From a checkpoint of a small transformer trained on Wikipedia.
Size: 6 heads of 128, vocabulary 16384.
Architecture: RMSNorm before each block, rotary positions, no biases in attention or MLP, untied embeddings, normalized queries and keys, shifted keys, gated attention, exclusive self-attention, normalized values, value residuals, skips across layers.
Training: a variant of Muon for these matrices, 1074M tokens.
Each number is 200 + 40 x the weight over its row's rms, rounded and kept within 0 to 999. Layers, rows and columns count from 0. The size before them is the row's rms in percent of the matrix's.

# layer 7 MLP up, 2048x768, rms 0.0723, rows 101-134, columns 0-95
098,188,226,189,153,305,169,235,152,183,200,134,242,243,197,207,249,155,178,243,170,212,172,268,247,183,233,253,221,258,260,200,182,95,240,158,202,232,163,203,259,222,246,238,173,226,202,206,198,179,189,287,166,196,261,188,202,244,162,150,101,258,181,147,184,235,162,192,242,182,221,188,257,156,172,167,252,208,244,203,79,160,235,183,145,276,242,244,105,189,206,227,208,206,179,143,112
100,242,235,224,201,228,229,251,153,159,204,203,263,209,205,185,165,159,234,133,153,229,221,200,220,229,211,225,234,236,217,140,162,170,252,196,235,219,214,184,268,198,184,190,232,173,267,210,183,262,213,215,218,240,195,185,211,205,259,107,202,189,267,192,208,206,208,188,182,196,162,258,266,136,223,113,216,170,182,227,218,234,187,210,213,234,174,145,125,239,177,204,177,219,72,150,191
103,219,129,219,194,169,206,179,137,153,143,231,160,157,224,210,169,237,245,235,250,174,278,201,148,211,258,196,260,195,242,204,199,215,255,215,237,163,206,230,228,174,234,181,178,189,205,152,241,235,249,210,153,249,140,226,146,155,176,164,198,219,208,157,237,164,276,179,120,194,120,239,224,194,234,173,135,190,179,239,194,192,192,184,196,178,207,226,167,151,192,217,155,234,213,134,212
100,251,228,274,212,218,78,199,226,241,225,231,229,188,196,234,214,213,92,172,186,218,207,198,154,147,181,192,150,142,245,154,169,219,180,270,199,239,182,225,167,226,222,190,128,193,191,179,189,195,218,149,229,194,225,232,207,252,205,117,133,138,141,140,235,187,119,168,236,94,217,237,188,188,208,235,157,216,179,237,177,244,184,146,153,223,237,249,204,198,200,167,228,145,155,238,123
102,238,129,219,155,250,279,115,249,178,202,216,235,180,234,192,234,178,208,112,239,198,207,182,150,161,189,185,201,204,164,212,170,185,180,99,166,177,253,147,128,200,201,110,227,191,212,195,199,150,160,250,160,174,218,236,161,205,190,199,187,168,184,214,276,179,183,228,207,159,137,253,248,173,189,185,237,226,222,225,152,192,239,120,188,191,187,267,285,131,176,205,257,196,250,191,284
099,223,186,332,150,171,141,218,126,222,155,191,215,209,216,133,157,184,239,238,168,198,203,234,164,157,233,171,124,218,203,175,226,293,67,205,229,173,200,204,229,207,196,202,177,209,159,202,127,228,210,197,136,228,181,191,220,233,121,211,190,197,212,174,145,206,231,200,176,186,179,171,275,163,201,203,276,191,161,174,286,269,191,204,261,238,224,236,159,185,203,254,150,166,211,162,239
098,192,187,111,187,229,154,190,226,118,158,211,185,185,172,223,190,237,213,218,189,237,166,255,257,176,248,205,223,183,230,212,221,244,173,238,234,290,263,224,127,226,217,244,201,177,229,189,186,203,171,177,182,242,184,196,210,207,201,174,150,290,180,266,167,285,210,208,240,262,225,248,132,193,177,186,226,211,185,201,179,188,260,136,144,231,208,125,206,287,298,185,225,235,212,238,124
101,231,181,242,245,186,166,212,204,103,201,182,145,189,249,219,259,225,221,169,203,200,213,246,295,143,190,165,213,231,248,183,223,230,224,187,232,181,151,208,125,245,172,228,193,239,255,116,202,151,222,239,236,200,180,178,219,175,200,192,233,198,238,213,256,191,174,217,157,276,262,208,161,159,197,230,211,162,229,215,180,292,175,238,147,203,260,220,134,267,250,149,128,245,209,173,166
101,146,234,284,178,150,228,173,154,234,170,235,216,236,186,249,232,176,151,274,165,255,243,233,188,177,219,202,266,131,121,139,179,222,129,179,189,245,185,207,204,156,186,230,152,112,116,198,190,265,150,158,235,274,102,180,190,149,191,167,212,216,194,272,196,263,218,240,173,203,215,175,229,154,270,201,110,221,160,271,234,182,133,164,155,236,269,191,262,169,197,179,128,235,194,240,215
101,209,159,172,228,201,220,263,206,232,210,182,168,163,190,251,173,212,250,215,162,158,244,216,182,175,265,158,197,134,183,253,122,177,202,164,221,223,220,152,193,178,124,142,250,204,164,251,179,161,233,241,204,303,192,230,146,160,225,157,203,289,165,204,183,139,150,206,252,199,261,146,171,186,197,232,244,174,209,226,232,251,251,204,233,211,185,214,223,180,187,293,133,209,175,190,254
106,255,165,141,157,234,208,187,225,214,125,120,206,172,235,147,236,200,194,184,287,233,228,193,225,170,165,209,208,238,212,206,211,259,225,240,205,200,182,167,231,182,229,252,219,206,298,212,144,174,183,217,256,181,210,193,118,144,145,177,233,272,257,271,257,246,241,210,144,107,206,216,216,249,188,216,231,262,153,179,230,205,153,202,199,138,203,143,230,185,222,238,222,215,273,224,187
095,128,202,132,241,142,246,212,219,174,215,203,226,165,239,217,185,150,153,198,258,196,201,128,177,308,234,173,219,210,179,206,222,165,190,211,193,143,180,252,229,257,180,181,233,201,211,180,191,203,127,140,190,229,148,245,147,186,210,236,184,226,210,248,257,181,142,185,192,214,270,233,222,224,227,177,230,234,179,224,245,186,149,230,205,176,143,291,186,272,256,274,204,230,175,139,203
104,228,209,241,209,127,203,235,183,217,262,179,163,263,208,243,149,203,172,241,208,185,140,218,279,201,132,125,167,252,238,229,220,154,89,234,254,180,116,213,209,159,231,172,236,184,126,208,232,200,139,149,187,205,223,186,136,257,264,193,223,206,197,233,192,199,207,234,283,160,173,207,234,203,197,88,189,173,236,160,210,270,178,214,226,184,225,244,212,231,201,234,224,216,226,177,166
105,140,133,162,154,136,186,125,231,178,200,225,254,249,203,223,230,296,216,254,182,122,229,207,190,200,277,288,221,167,176,182,216,177,179,181,166,196,251,170,198,165,217,230,158,190,196,142,187,270,176,199,190,291,158,179,294,289,136,239,151,241,186,217,162,174,215,152,189,176,205,136,200,167,278,266,245,171,171,125,224,211,224,228,225,114,214,162,176,203,175,196,222,163,253,169,252
102,234,240,215,95,223,179,191,220,150,201,223,250,231,121,167,231,228,231,222,190,195,193,136,128,270,180,214,222,197,248,181,248,180,233,240,166,226,268,165,165,161,164,210,209,254,139,213,166,251,205,222,196,229,166,223,168,212,177,152,216,246,193,211,162,220,245,232,209,190,188,89,235,308,226,171,224,205,221,155,170,161,201,215,226,246,242,183,175,304,166,255,293,222,197,181,285
096,253,178,139,165,218,152,118,167,167,195,195,196,198,225,221,178,176,158,177,229,155,226,180,206,155,168,207,320,205,182,166,196,124,121,189,267,216,176,157,241,174,184,219,236,246,135,175,202,264,187,173,105,213,212,89,243,161,202,216,198,182,162,183,226,226,154,288,212,201,257,224,274,163,144,194,201,293,196,273,214,255,186,146,157,216,173,193,263,248,174,206,146,205,228,233,223
102,234,213,187,171,228,185,195,187,115,193,182,252,230,218,257,212,252,184,180,261,239,219,194,171,164,224,155,245,238,177,166,199,165,96,200,193,271,197,179,257,209,203,188,185,191,166,229,231,141,168,174,202,195,210,220,178,155,220,220,232,261,247,165,148,171,251,260,137,177,246,259,217,125,150,173,247,188,225,227,151,177,239,157,166,204,256,157,273,125,168,148,188,198,245,278,87
098,295,160,219,184,244,181,191,227,156,203,164,219,196,206,179,168,186,140,157,149,207,228,201,225,163,214,142,136,166,214,165,250,148,236,196,273,147,178,222,209,202,235,189,158,214,273,183,193,248,236,220,210,196,167,302,158,161,243,198,196,239,222,215,160,215,275,156,193,140,162,253,204,184,215,129,227,155,217,116,216,211,240,156,168,198,237,195,174,130,198,217,230,187,90,242,235
098,191,180,222,102,185,246,177,183,236,274,141,120,204,222,185,187,250,280,113,244,180,185,227,221,199,150,196,153,237,174,225,239,230,214,248,269,223,234,171,188,214,242,197,160,260,167,164,216,233,252,151,152,206,167,137,206,187,251,145,207,246,141,206,203,170,179,189,155,193,166,178,207,316,167,213,200,240,205,285,122,233,205,185,267,255,207,230,141,215,177,166,127,180,222,194,207
096,255,194,158,228,159,174,256,163,275,212,239,123,188,203,161,168,193,235,189,230,186,227,181,202,183,247,173,218,158,141,144,186,184,166,229,180,153,197,180,232,203,165,225,272,204,192,202,224,228,200,268,171,210,198,169,186,187,159,137,193,134,157,224,210,172,157,78,189,204,207,199,236,281,213,247,181,125,158,205,133,228,190,135,152,197,127,222,171,224,187,199,273,197,251,185,165
101,197,179,184,235,230,260,172,181,199,182,162,195,120,184,218,206,214,163,251,150,275,274,229,251,245,177,213,256,168,265,152,203,190,214,196,201,259,231,178,190,200,171,196,192,221,235,170,171,235,172,170,160,153,208,214,178,277,243,180,216,93,159,190,175,161,157,208,249,172,228,215,192,219,181,278,157,195,200,242,180,214,208,269,210,195,228,282,229,229,119,202,177,247,159,224,252
101,184,190,228,123,193,259,173,219,223,141,220,238,165,159,243,189,253,189,248,197,169,201,225,224,228,174,171,291,219,176,184,137,251,148,173,192,231,199,206,167,225,196,211,160,221,130,222,228,143,208,84,264,168,226,158,171,202,182,176,177,186,174,180,226,164,120,205,207,182,134,161,192,223,220,215,207,192,243,145,221,219,190,228,245,192,201,197,202,243,234,270,240,238,214,228,248
102,97,101,155,151,202,181,155,204,183,186,231,135,169,245,158,183,165,206,219,262,209,155,163,230,193,178,180,175,197,207,207,164,209,112,242,159,198,210,190,155,103,196,239,227,148,224,227,193,225,166,270,210,163,229,198,222,181,200,216,185,174,261,222,171,209,235,234,170,280,249,98,208,169,171,211,236,198,174,157,231,172,268,228,237,212,182,181,274,220,264,182,180,252,216,241,194
098,244,244,178,205,117,197,192,170,170,189,139,90,241,181,170,160,209,175,242,185,181,169,176,245,223,209,161,253,297,239,213,182,168,157,161,135,306,154,176,189,159,184,188,224,126,145,227,114,204,222,205,218,182,146,134,168,239,182,206,243,191,215,133,212,222,243,171,161,166,181,157,230,252,234,192,238,176,213,181,221,193,180,135,220,169,196,121,191,219,236,200,156,184,195,173,192
098,285,201,128,206,190,217,193,243,216,230,185,204,303,225,224,210,239,191,250,203,220,223,212,230,222,166,179,218,232,203,165,151,227,205,198,207,155,167,218,218,265,104,173,162,155,217,277,176,161,184,140,246,160,193,274,199,251,208,240,180,209,229,216,176,175,269,209,177,161,182,199,221,202,224,239,198,165,172,197,162,236,260,240,193,220,126,250,213,181,217,236,200,251,208,130,222
101,172,197,230,246,190,141,232,151,216,198,262,177,291,206,236,166,193,250,178,222,169,186,218,190,199,185,186,177,239,238,208,251,175,178,137,188,241,181,154,197,285,210,189,133,163,123,235,217,232,205,207,240,265,193,256,132,261,221,186,225,160,186,218,240,219,285,165,193,239,181,147,215,186,184,235,158,134,223,180,207,151,219,151,179,188,195,129,157,244,213,215,217,233,213,191,191
105,245,237,288,252,240,218,135,218,245,304,199,224,230,176,158,223,247,157,193,161,310,183,234,136,120,193,196,264,257,167,146,127,121,181,169,180,165,143,214,317,157,243,226,176,190,212,196,87,232,189,254,229,162,180,206,169,243,243,227,225,193,188,200,149,198,201,216,208,154,105,230,171,184,206,220,219,180,213,194,247,283,166,176,195,192,185,201,216,301,149,118,252,229,193,188,215
098,186,179,227,179,131,174,228,245,133,160,177,224,211,157,185,208,232,186,170,219,267,148,209,210,219,221,203,205,224,249,170,235,195,192,189,212,134,150,152,199,142,247,232,158,239,250,139,138,231,270,268,233,140,159,216,199,238,271,245,162,164,174,151,213,202,171,238,218,242,217,263,241,238,226,213,196,206,225,236,97,214,187,219,172,239,176,135,153,221,159,213,216,165,212,121,194
094,134,176,199,223,172,213,221,216,227,189,98,130,214,208,233,185,194,217,263,226,153,196,246,182,87,138,154,217,211,96,194,251,180,229,232,154,281,105,198,146,258,222,119,135,185,146,262,205,236,157,141,142,265,218,165,175,229,176,211,140,178,215,139,237,213,201,107,224,201,181,209,148,197,232,233,166,261,248,218,248,153,186,276,141,216,274,200,218,103,201,142,204,215,245,210,171
095,237,276,254,237,226,273,300,239,237,189,166,202,204,192,276,175,201,210,190,135,218,229,209,216,208,214,187,178,171,241,156,194,193,152,172,258,140,224,241,157,193,212,242,243,203,251,199,241,133,213,226,175,141,165,141,183,224,187,269,214,233,276,152,232,268,187,169,202,229,127,139,231,279,202,209,169,209,168,190,216,186,220,277,156,232,148,202,192,233,164,204,223,157,201,156,145
104,152,223,216,127,156,182,180,218,209,265,142,240,203,129,267,177,213,183,203,213,237,161,149,172,257,215,230,177,261,232,184,230,219,190,178,192,148,226,247,149,182,210,220,146,125,173,260,264,224,188,240,126,210,229,219,190,196,219,163,233,116,289,237,323,241,235,182,226,175,154,167,207,275,233,207,212,238,171,149,211,228,198,179,209,175,175,161,204,242,161,179,223,250,179,245,195
097,280,198,195,170,168,142,142,237,220,187,208,232,233,175,304,222,219,187,254,195,165,141,194,239,180,242,142,204,192,238,194,133,236,166,204,184,241,116,136,153,229,240,209,185,163,147,141,155,182,244,241,208,225,240,142,158,201,116,141,151,208,204,230,201,238,195,177,225,175,218,244,202,167,146,102,193,158,125,177,206,155,245,222,129,133,210,140,190,201,213,201,186,252,242,231,189
097,193,157,220,311,189,219,284,159,185,241,176,232,156,196,116,220,191,137,178,268,235,174,204,195,118,271,190,227,225,233,165,196,223,153,124,264,181,170,186,179,173,186,223,234,168,196,210,130,228,206,238,263,172,247,136,124,154,168,192,168,188,183,211,175,224,209,180,124,221,199,77,117,176,207,217,213,155,238,188,182,110,175,202,233,295,211,189,217,118,181,208,188,225,248,217,261
100,145,237,226,195,214,159,213,184,155,176,171,118,192,172,213,166,238,173,281,212,288,233,240,236,155,244,228,159,161,155,192,208,255,214,240,201,291,250,187,134,213,186,210,192,184,191,161,245,216,234,179,210,215,162,281,226,220,165,223,181,191,156,220,200,253,222,182,203,195,149,231,226,225,182,171,216,193,220,284,220,245,194,253,155,230,191,201,213,218,256,228,187,259,258,139,226